Each number is 128 + 24 x the weight over its row's rms, rounded and kept within 0 to 255. Layers, rows and columns count from 0. The size above them is the row's rms in percent of the matrix's.

# layer 10 attention query, 256x320, rms 0.0862, rows 35-37,99-101,163-165,226-229, columns 240-319
size [106 106  96  81  79  89 106  91 103 119 126 124 129]
[[101 142 160 170  98 103 130 129 134 145 107 137 119  96 116  85  96 155  99 156  93 115 157  97 143  95 163 108 132 133 122 139 129 184 164 135 127 109 148 133 120 137  86 110 194 111 141 149 178 147 114  97 133 155 125 111 146  94 162 152 121 112 136 147 102 147 120  96 143 136 148 141 104 118 173 157 108 123 149 115]
 [ 94 158 126 129 103 101 133 133 101 140 150 108 125 137 123 146 114 140 104  88 140 120 132 118 139 120 144 137 143  95 143 145 140  84  88 139 121 115 151 108 123 151  92 107 134  99 106 143  97 165 124 117 116 135 116  96  96 119 137 126 142 140 159 154 170 154 144 115 104 118 108 123 141 120 207 119 115 142 104  72]
 [150 108 185  83 131 144 114 112 197 127  81 134 133 139 118 154 114 120 160 109 105 134 150 120 115 136 121 160 115 147 151 132 150 188 136 116 166 124 125 106 127 118 139 110 104 106 138 107 100 145 136 126  75 158 114 114 125 123 135  87 105 118  90 161 111 129 135 143 121 179 128 168 146 130 118 127 104 117 102 125]
 [104 110 134 144 151  49 144 134 109 106 104 137 134 102 144 111 142 120 118 144 144  59 142 133 118 163 104 121 119 141 201 128 123 120  78 137  97 134 151 137 136 170  86 146 111 122 136 146 204 133 161 115 142 114 119 119 160 135 131 114 148 119 153 146 123 158 128  69 118 177 133 116 141 118 147 137  82 139 161 121]
 [136 153 164 102 113  98 151 148 133 150 146 142 116 144 112 131 121 113 140 135  91 117 103 132 146 104 125 142 139 141 109 131 136 159 139 121 149 158 126  91 132 120 139 162 142 120 138 131 171  93 130 111 154  79  74 117 132 139 120 153 146 152 117 120 158 148 154  95 139 114 125 148  80 117 135 144  63 109 189 144]
 [142 136 166 120 111 106 103 126  78 131 103 140 112 128 141  99 109 147 111 159 139  94 109 137 133 143 124 142 138 108 132 133 137 130 118 141 135 119 118  96  97 150 137 125 140 142 120 134 119 115 145 145 115  82  86 151 126  96 140 129 182 112 153 110 101 156 145  96 148 116 120 181  95 134 121 111 168  93 158 128]
 [156  76 148 121 133 145 141 132  89 100 134 118 102 117  82 114 161 113 172 120 116 122 109  79 149 105 148 116  97 130 172 174 118 147 154 135  94  79 110 131  95  80 166  87 110  80 106 114 135 131 100 111 166 153 207 128 124 116 145 103 181 147 157 189 143 127 134 110 162 126 107 150 122 130 122 132 144 160 158 118]
 [119 137  97 166 141 143 116 158 117 144 140 124 167 128 119 146 160 132 113 124 141 122 102 119 131 134  65 151 112 129 134 160 191 142 124 110  98  97 138 130 134 110 142 105 114 139  95 144 102 143 158 185 116 117 101  84 139 184  84 103 109  84 148  77 146 105 144 120 172  91 136 136  95 116 133  93 123 165 101 188]
 [158 111 174 103 153 119  84 158 137 138  87 153 125 123  58 133 150 135 128 179 108 116 103 150 139 111  82 178  96 109 136 141 131 146 154 142 110  81 129 118 105  99 103  93 131 166 130 147 135  79 129 163 151 171 127  96 126 180 155 156 118 117 105  74 124 139 114 161 116 126 127 155 132 155 127 150 158  97 128 122]
 [125 185 153  71 158 105 128 141  83 127 162 179 134 147 152 131 149  70  89 174 148 122 124 136 131 128  61  56 161 117 117 102 144  75 135 125 153  98 120 104 105 160 113 134 140 109 131 104 139 109 161 155 131 140 177 105 145 156 136 154 125 129 178 125 118 147 123 168 191  99 147 142 110 125 129 154 121 157 101 171]
 [120 112  83 101 128 140 152 125  99 125 107 163 143 110 111  72 129 143 129 134 131 113 143 111 121 158 143 138 153 154 143 133 178 127 118 157 115 115 117 150 101 130 129 109  94 134 151 163  98 139 101 146 109 168 146 152  99 140 133  94 198 121 123 165  84 108 121 141 129  89 129 163 163 141 133 147  85 136 159 128]
 [111 135 130 105 137  75 120 153 124 145 140  80 137 122 141 157 130 144 101 113 159 108 147  94 148 153 118 108 110 125 164 152 115  91 132 140  94 148 115  73 131 127 114  80 140 104 130 127 142 165 121 109 126 142  97  99 115  80 138  84 129 100 166 134 129 126 173  86  95 161 131 126 120 119 170 105 139 132 100 143]
 [127 115 185 120 123 149 130 157 160 105  89 104 103 124 107 135  97 134 186 148  98 131  96 177 141 124 147 107 128 115 122 123 178 128 126 103 155 129 128 153 139 118 107  81 128 112 147 115 112 111 121 147  76 120  98 110 133 123 169 152 115 151  89 106  83 121 164 158 130 113 125 141 133 146 104 118 150 138 138 140]]
# layer 10 attention key, 64x320, rms 0.0669, rows 34-37, columns 240-319
size [106 102 104 104]
[[130 157 122 105 148 116 156 116 138 144 153 149 173 147 154 137 136 140 100 126 138 100 136 157 152 167 126 125 161 112 116 112 118 136 116 112 157 127 152 128 144 130 139 168  89 169  98 161 149 106 150 162 184  99 144 164 143 102 137 157 131 159 142 149 214 138 138 115 155 129 120 130 113 131 139 161 124 134 135 142]
 [179 138 140 147  88 111 172 123 142 129 113  97 135 140 147 129  86 130 111 146  85 121 163 118 186 116 160 113 150 123 127 143 176  96 130 133  80 162 160 113 100 124 147 143  90 103 154 113  98 122 192 223 128 153 146 171 129 119 112 150 142 112 119 142 131 128  74 144 157 153 149 135  86 130 150 110 134 132 123  97]
 [135 110 160  85 122  81 166 107 124 148 116 153 101 139 108 167 158 129 102 132 159 112 135 108 119 115 110 141 145 132 166 150 104 127 123  96 120 133 165 140 125 127 116  95 152 133  91 141 128 184 164 144 137 138 143 129 147  95 142  82 134  93 120 124 131 121 144 149 152 138 126 119 103  97 149 107  73 156 144  87]
 [139 117 122 110 137 179  97 115 159 143 138 126 141 140  90 131  48 140 108  94 169 174 160 126 156 152 106 130 131 104 127 115 114 125 101  98 151 130 114  87 125 132 137 129 130 135 138 123 109 122 127 118  99 158 158 115 103 123 185 127 111 167 152 119 103 129 156 168 120 143 142 140 127 118 129 178 139 168 127 106]]